Weights of a small transformer language model: tied embeddings.
Each number is 128 + 32 x the weight over its row's rms, rounded and kept within 0 to 255. Layers, rows and columns count from 0. The size above them is the row's rms in percent of the matrix's.

# layer 6 MLP up, 384x96, rms 0.156, rows 237-268, columns 0-47
size [124  80 101 107 111  79  79  92  77 104  77  88  89  86  77  77 120  77 101  84 118  90  85  80 112  88 100  82 108 101  97  84]
[[124  66  84  60  94 192 174 103 145 153 116 173 134 164 178 105 135 118 126 130 126 161 126  94 136 111 102 140 154 200 165  99 112 126 147 110  78 145 133 130 137 119 148 216 136  93  82 117]
 [141 162 126 180  53 135 146  68 159  76 138 182 188 173 103 178 108  74 116 190 160 140  91 101 173  83  80 117 114 114 172 165 132 124 115 154 102 148  86 143 160 123 121 171 166 126 132 128]
 [187 124 100 146  97 145 126 122 145 152 131 142 142 112 104 122 106 128  99 166 119  91 106 131 153  85 142 139 181 104 157 137  89 116 154 118 114 125  98  76 180 120  71 255 126  52 145 121]
 [142 122  79 157  99 165  69 160 138 163 148 109 182 155 176 132 161  89  84 125 108 149  76 113 125  94 113 101 121 112 197 111 145 118 134 113 113 159 144  88 150 174 132 164  57 106  68 126]
 [128  84 164  88 114  56 184  85 121  85 130 176 120 119 164 127 164 112 137 160 124 101 119 138  73 104 116 142 148 161 129  73 124 122 124 114  80  48 129  90  77 112 131 157 116 152 103 100]
 [159 102 134 100 178 135 123 145 141 120 121  71 100  84 169 179 169 114 120 101 103  63 157 166  78 184  81 136 140 123 126 163 120 127 142  80 185 107 204  90 104 163  97 143  85 118 143 164]
 [182 116 146  99  73  90 202 179  96 123 103 174 165 137 101 151 132 147  98  91 141 127 129 192 143  73 147 142 137 141 137 178 120 158 206 131 149  92 145 189 122 125  78 103 129 133  99 130]
 [141 109 173 155 151 101 112  86 127 110  90 101 195 138  91  92 118 136 150 131 152 116 108 124 119  93 144 135 153 122 124  89  77  84 109 157  50 110 141 169 177 159 104  94  85 159 129 167]
 [ 78 117 150 132 179 119 191 119 151 110  56 111 100 131  77 136  92 189 145  43  56 122 125  66 107 178 147 162 150 109 125 117 117 164 155 118 127  87 134 105  60 146 147 163 118 112 127 123]
 [127 123  93  75 111 122 139  93 140 113  80 117 140 145 133 142 135 114  63  84  91  89  98 131 137 126 179 140 142 152 133 144 148 138 106 147 143 105 186 169 117 216 106 132 136 137 108 180]
 [127 133 112 116 132  72 156  92 147 133 111 122 126 110 159 143 104  81 183 187 132 172  83 143  90 175  72 149 127 145 158 175 122  98 134 110  79  80  92 173 109 114 177 158 140 121  64 154]
 [174 168  78 151 116 128 106 133  96 115  90 112 155 156 165 161 137 124 131 109  96 161  88  96 103 111 183 136 155 104 159 133  78 137 125  99 125 117 164 132  67  75 110 163 139 138 170 111]
 [140 107 126 127  99 110 133 143 175 161  81 117 142 160 154  92 137 123 155 142 115 100 109 142 170 139 133 150 130  60 139 183  94  86 157 137 128 126 135 183 140 151 149  72 136 140 124  75]
 [161 140 120  90  70 112 110 145 110  85  85 180 150 119 104  87 203 126 177 195  93 149  89 150  71 114 116 133 122 167 165 146 110 172 146 131  70 127 185 171 114 165 195 150 184  96  86  63]
 [148 128 121 213 111 175 110  93 147 152  89 147 134  86 131 152 119  94 109 155 108  32 122 152  97  84 128 149 135 114 152 149  98 117 102 103 167 130 146 154 167 121 202 104  97 146  86  94]
 [189  77 116 157 144 130 208 134 149 128  81 185 120  87 129 195  84 180 100  61 108 103 105  80  89 165 140 166 162 134 203 110  94 135 129 129 141  89 139 129 114 148 110 112 149 107 131 138]
 [186 140 108 152  81  90 131 111 156 111  82 144 132 145 130 139 149 127 126 110  79  92  81 157 154 152  91  66 120 144 220 103 109 147 115 134 108 135 164 161 172 170 134 188 144 116 111  60]
 [121 117 134  69  73 104 102 133 161 140 112 122 166 193 112  96 165 189 156 110 139 149 141 140 137 110 130 118 122  96 125  89 151 103 155 150 126 142 121 169 138 142  96 130 125  97 126  69]
 [137 126 108 124 108  54 165 129 130 182 160 167 108 137 164 109  62 141 118 145  81 108 118 196  90 151 113  72 163 170 167  93 102 134  72  67 119 121 127 143 141 103 100  95 219 132  81 181]
 [118 126 149  99 125 165 119 110 134 105 126 154 149 111 138 138 129 151  96 113 139 105  66 148 185 170 100 119 101 170  96 136 101 143 125 111 136 140  91 122 142  77 241 157 137 105 128 119]
 [109  92 133 142 121 115 161 121 143 150 118 127 138 146 147 131 157 116 137 122 119 139  71 178 102 120 144  88  77 163 122  59  92 118 114  50 136  99 133 105 133 177  97 179 152  95  99 123]
 [174 100  77 147  64  73 147  94 112 132 122 110 132 157 154 187 104  78 104 160 105 146 122 177 128  74  96 133 139 156 159 127  67 141  71 102 153 118 147 135 135 111  92 149 158 125 117 142]
 [115 102 120 146 170 167 187 113 140 117  86 184 164 123  93 155 141 162 114 117 142  74  88 181  72 143 179  99 119 147 103 118  78  91  76 156  85  71  97  78 131 168 142 137 116 119 109  78]
 [116 152 118 139 105 173 187 126 125 141 119 112 125 162 182 172 112  83 151  95 123 110  87 106 148 103 101 118 129 157 178 159 123 178  80 109 140 130 206 125  71  78 166 124 128  94  92 100]
 [112 125 114 114 149 106 143 159 109 114 134 177 122 103 209  64 149 108 125 115 119 109  54 150 131 141 156  68 162  93 137 105 126 135 102 159 169 132 122 153 112 166 133 113 171 123  98 106]
 [156 134 134 120  66 152 129  92  88  89  95 143 100 162 167 153 157 139 107 105  79 128  96 145  95 104 125 113 172 138 161 152 147 141  86  80 104 158 204 173 110 107 183 141 176 128 153  85]
 [185 148 111 119 122  63 101 105 124 110  93 202 161  95 101 126 207 108 158 113 125 168 143 130 136 120 113 116  96 189 147  99 141  85 112 147 154 104  91 132 129 147 127 104 164 138  74 144]
 [148 106  70 107 107 110 162 130 108 108  89 142 154 153 131 139 118  56  87 146 124 178  92  66 145 160 136 142 175 129 163 200 118 149 158 173 130 121 127 132 108 189 115 150 148 114 129 101]
 [ 83  83 145 158 146 172 114 133 185 118 156 127 130 127 124  83 163 116 141 136 136 135  81  83 153 159 130 143 138 128 146 151 118 128 125 150 105 118 138 101 174 118 210 125  84  98 104  48]
 [142 157 184 137 112 145  74 120  86 115 152  90 129  70  62 143  63 170 100 104 142 143 172  75 129 122 104 163 110  99 142 141 189 164 173 144 153 134 120 148 128 101 140 133 141 153 181 143]
 [147 107  56 120 139 136 125 107  99 149 134 124 118 113 167 112 116 158 136  90 100 180 142 180 182 102 126 111 163 162 101 102  56 126 196 162  45 100 111 158 139 131 150 112 128 111  92 157]
 [177 144 138 122 121 155 121  91  93 173 126 119 168 110 136 144 154 129 103  77 165 117 156  70 179 154 112  83 105 133 148 115  46 100 139 113 108 173 102 144 123  97 147 104 129  80 102 123]]
# layer 6 MLP down (transposed), 384x96, rms 0.154, rows 237-268, columns 0-47
size [115  82  85  94 109  85  88  98  79  98  83  93 103  91  90  75 104  87 111  85 126  95  92  75 113  91  98  83 107  91  97  94]
[[106 121 140 181 138 130 153 105 143 115  88  43  93 138  89 148 140 147 133 120 140  85 145 139 163  75 124 104 119 145 140 119 151 206  97 141  64 172 116 105 160 151 136 167 150  97  46 139]
 [118 123 157 139 107 158 114  58 153 186 154 151 116 122 146  96 167  80 103 189 153 152 144 155 142 145 135 119  79 127  75  84 153 123 120 143  97  99 154 125 140 110 175 146  58 106 144 172]
 [146 134 145  97 114 174 148 188 183 152 133 133 106  87  95  87 100 125 125 145 159 110 160  37 177 143 111  79  89  82 103 172 131 220 168  67 138 163 146 131 130 102 111 122 143 219 140 105]
 [145 115 157 125 118 103 141 116 196 134 137 114 161  92 156 101 166 105 179  87 133  77  77 117 148 179 112 130  85 146 108 158 113 103 102 218  73 145 118  90 146 102  99 191  92 129 123 103]
 [119 135 138 138 123 142 178 163 116 115 168  68 106 112  77 146 103 138 111 106 158 112 162  82 125 155 124 128 106 118  62 111 162 155 169 129 101 183 103 144 229 140 120  93  90 149 103  45]
 [133  94 185 160 126 131 100 118  66 186 171 126 112 111 125  79 124  62 163 177 128 126  98 159 157 149 186 100  53 106 142 191 163 112 114 121 114 143 115  96 156 115 154 126  59 120 150 167]
 [129 149 131 121 162 135  97 116 137 193 126 138 117 153 130  66  99 111 153 128 147 181 122 141 141 118 172 132  93 149  73 135 175 114 157 136 122 149 146 152 151 133 148 145 125 152 172 162]
 [141 146 167 135  93 143 141 192 197 122 151 153 107 113 127 118 162 103 118  88 140 155 157 123 111 139 118 103 114 134 113 131  88 148 115  49 202 126 161 125 109  38 102 147 150 217 149 105]
 [134 107 133 129 162 117 105 160  62 123 115 122  93 121 140  62 108 107 118 149 135 149 146 127 120 132 151 129 124 169 152 134 111 108 100  92 108 125 121  98 137 111 166 139 135 139 122 116]
 [106 121 104 134 116 129 158 174 113 139 126 147  81 159 213 120 151  97 156 152 117 178 159 111  92 171 112 157 110 107 143 109 121 141 147 105 104 162 147 189 125  92  94 120 170 162 149 130]
 [121 129 158 131 174 117 111 138 131 121 114  99  71 157 194  94 104 110 138  96  85 161 166 154 146 102 132 125 158 169  92 110 206 126  98 140 128 124 144 143 156 131 162 137 114 125 119 127]
 [110  88 139 117 129 113 135 146 162 117 105 150  99  94 146 132 110 142  97 127 126 129 186 129 133 119 104 146 142 141 132 149 132 144 178 148 126 128 157 226 135 152 105  93 168 115  69 183]
 [155 192 184 161 158 155 110 102  90 121 128 147 150  94 135 109 154 114 141 128 148 115  71 109 159 100 143 133 105 133 112 139 147 100 113 222 120 174 122  89 116 147 141 141  77 126 202 118]
 [107 162 121 129 123 153 106 126 150 153 155 121  76 108 170 139  85 144  90 100 145  92 145  76 127  88 133  85 146 106 117 110 153 133 152 154 135 111 108 115 125 132  80 136 157 120 134 160]
 [156  83 149 104 118 109 138 192  54 150 223 131 112 147 152 100 120 123 182 223 134 190 111 141 123 135 175  94  78 104  53 154 148  78 126  99 102 133 126 133 139 114 118 143 113 133 158 170]
 [102 120 171 169 129 155  99 117  53 127 153 108 115 115 136  71  96  83 137 167 146 152 149 165 108 102 160 134 134 125 105  93 155  91 110  75 101 101 159 161 151 114  97  89  76 133 144 194]
 [ 89  98 135  90 124 109 142 157 207 105 184 165 104 183 163 157 164 129 117  74 134 144 101 145 148 170 112 171 132 131 119 143 146 130  87 138 157  86 155 122 130 121 109 201 145 156 119 121]
 [126 127 226 160 144 105 127  97 112  81 146  83 150 141 129 101 111  79 120 153 142 147 141 146 158  93 160 111  77 138 108 124 127  93 109 131 120 167 114 116 124  87 161  98  93 130 159 172]
 [ 90 139 109 126 158 145  85 116  93 160 124 123  96 117 168 149 121  88  94 109 156 160 176 109 142 117 113 154 109 160  80 117  90 148 168 191 205 145 169 177 143 135 127  78  88 176  78 125]
 [ 82 145  65 141 170  94  99 142 139 142 135 102 155  88 152  94 113  89 118  99 201 157 162 123  84 115 135 153 116  70 201 120 101 179 168 124 141 151  90  69 107 158 106 102 169 230 109 154]
 [108 156  67 123 154 130 146  99 128 160 154 136  94 108 104 120  95 147 163 125 172  93 173 143 148 114 136 117 127 142  97 138 143  73 198 202  69 143 102 126 176 146 107  76 120  54 144 112]
 [111  98 110 113 126 138 140  87  80  83 163 124 146 119  95 126  97 129 153 116 133  95 105 157 143 202 172 135 119 129 106 121 167 110 116 165 144 120 136 163 138 129 154  66 143 156  74 137]
 [144 116 123 117 159 120 131 141 117 156 157 148 119 131 179  65 131  55 203 129 178 134 145 116 102 122 150 114 118 142 175 120  72 131 157 132  67 213 129 154 123 106 170 144 100 118 120 164]
 [114 110 110  83 185 179 106 125 144 132 123 206 117 100 191  78 112 112 156 131 144 162 159 101 143  96 103 118 118  88 103 133 102 123 147 103 151  71 139 145 162 142  55 133 148  97  87 167]
 [185 109 104  98 133 148 110  88 166 162 145  87 166 157  90 186 113 134  69 114  89 126 148 161 126 122 125 157  71 160 170 124 140  85  86 102 130  97 159 147 138 108  84 165 130 195 126 148]
 [ 69 102 137  88 153 124 117  75 115 130  99 139 141 121 136 121  40 130 100 150 153 171 183 115  49 128 106 142 158 106 154 109 128 139 173 135 123 119 113 161 146 210 111 117 171 181 102 136]
 [160 101 138 122 135 105 107 126 173 147 101 138  70 159 152 143 182 114  87  85 219 146 133 126 114 183 112 156 134 115 101 121 122 137 100 143 182 121 152 177 149 159 135 105 150 147 139  48]
 [114  63 164 153 144 185  94  91 125 121 155 100 102 150 135  82 141 113 112 174 133 181 132 137 164 105 208 145 119 131 116 120 182  89  91  89 140 157 129 150 112 109 161 158 100 142 171 124]
 [105 154 129 120  67  66 131 160 135 164 137 133  77 139 159 145 144 110 100 124 142  99 140 120 184 171 149 144  45 136 130 153  98 157  76  90 134 120  83 145  80 111 148 122 105 158 162 177]
 [137 120  85 104 130 118 119 113 143 105 103 135 133 131 147 123 160 120 140 123 138 122 122 131 119 134 118  97 147 160 110  97 110 147 114 124 131 120 132 128 125 172 132 132 107  60  66 130]
 [113 139 169 127 106 113  92 162 116 115 126 141 134 175  43 141 134 171 145 132 102  89 145 162 129 147 121 180  89  73 138  92  95 112 101 147 110 150 171 187 162 103 115  92 115 116 138 108]
 [144 121 151 107 138 137 122 153  91  93 117 114 122 131 104 105 126 154 143  47  82 146 169 153 171 106 177  75 155 168 100  82 176 160 120 121 156 137 181 141 116 132  65 136  94 125 120 122]]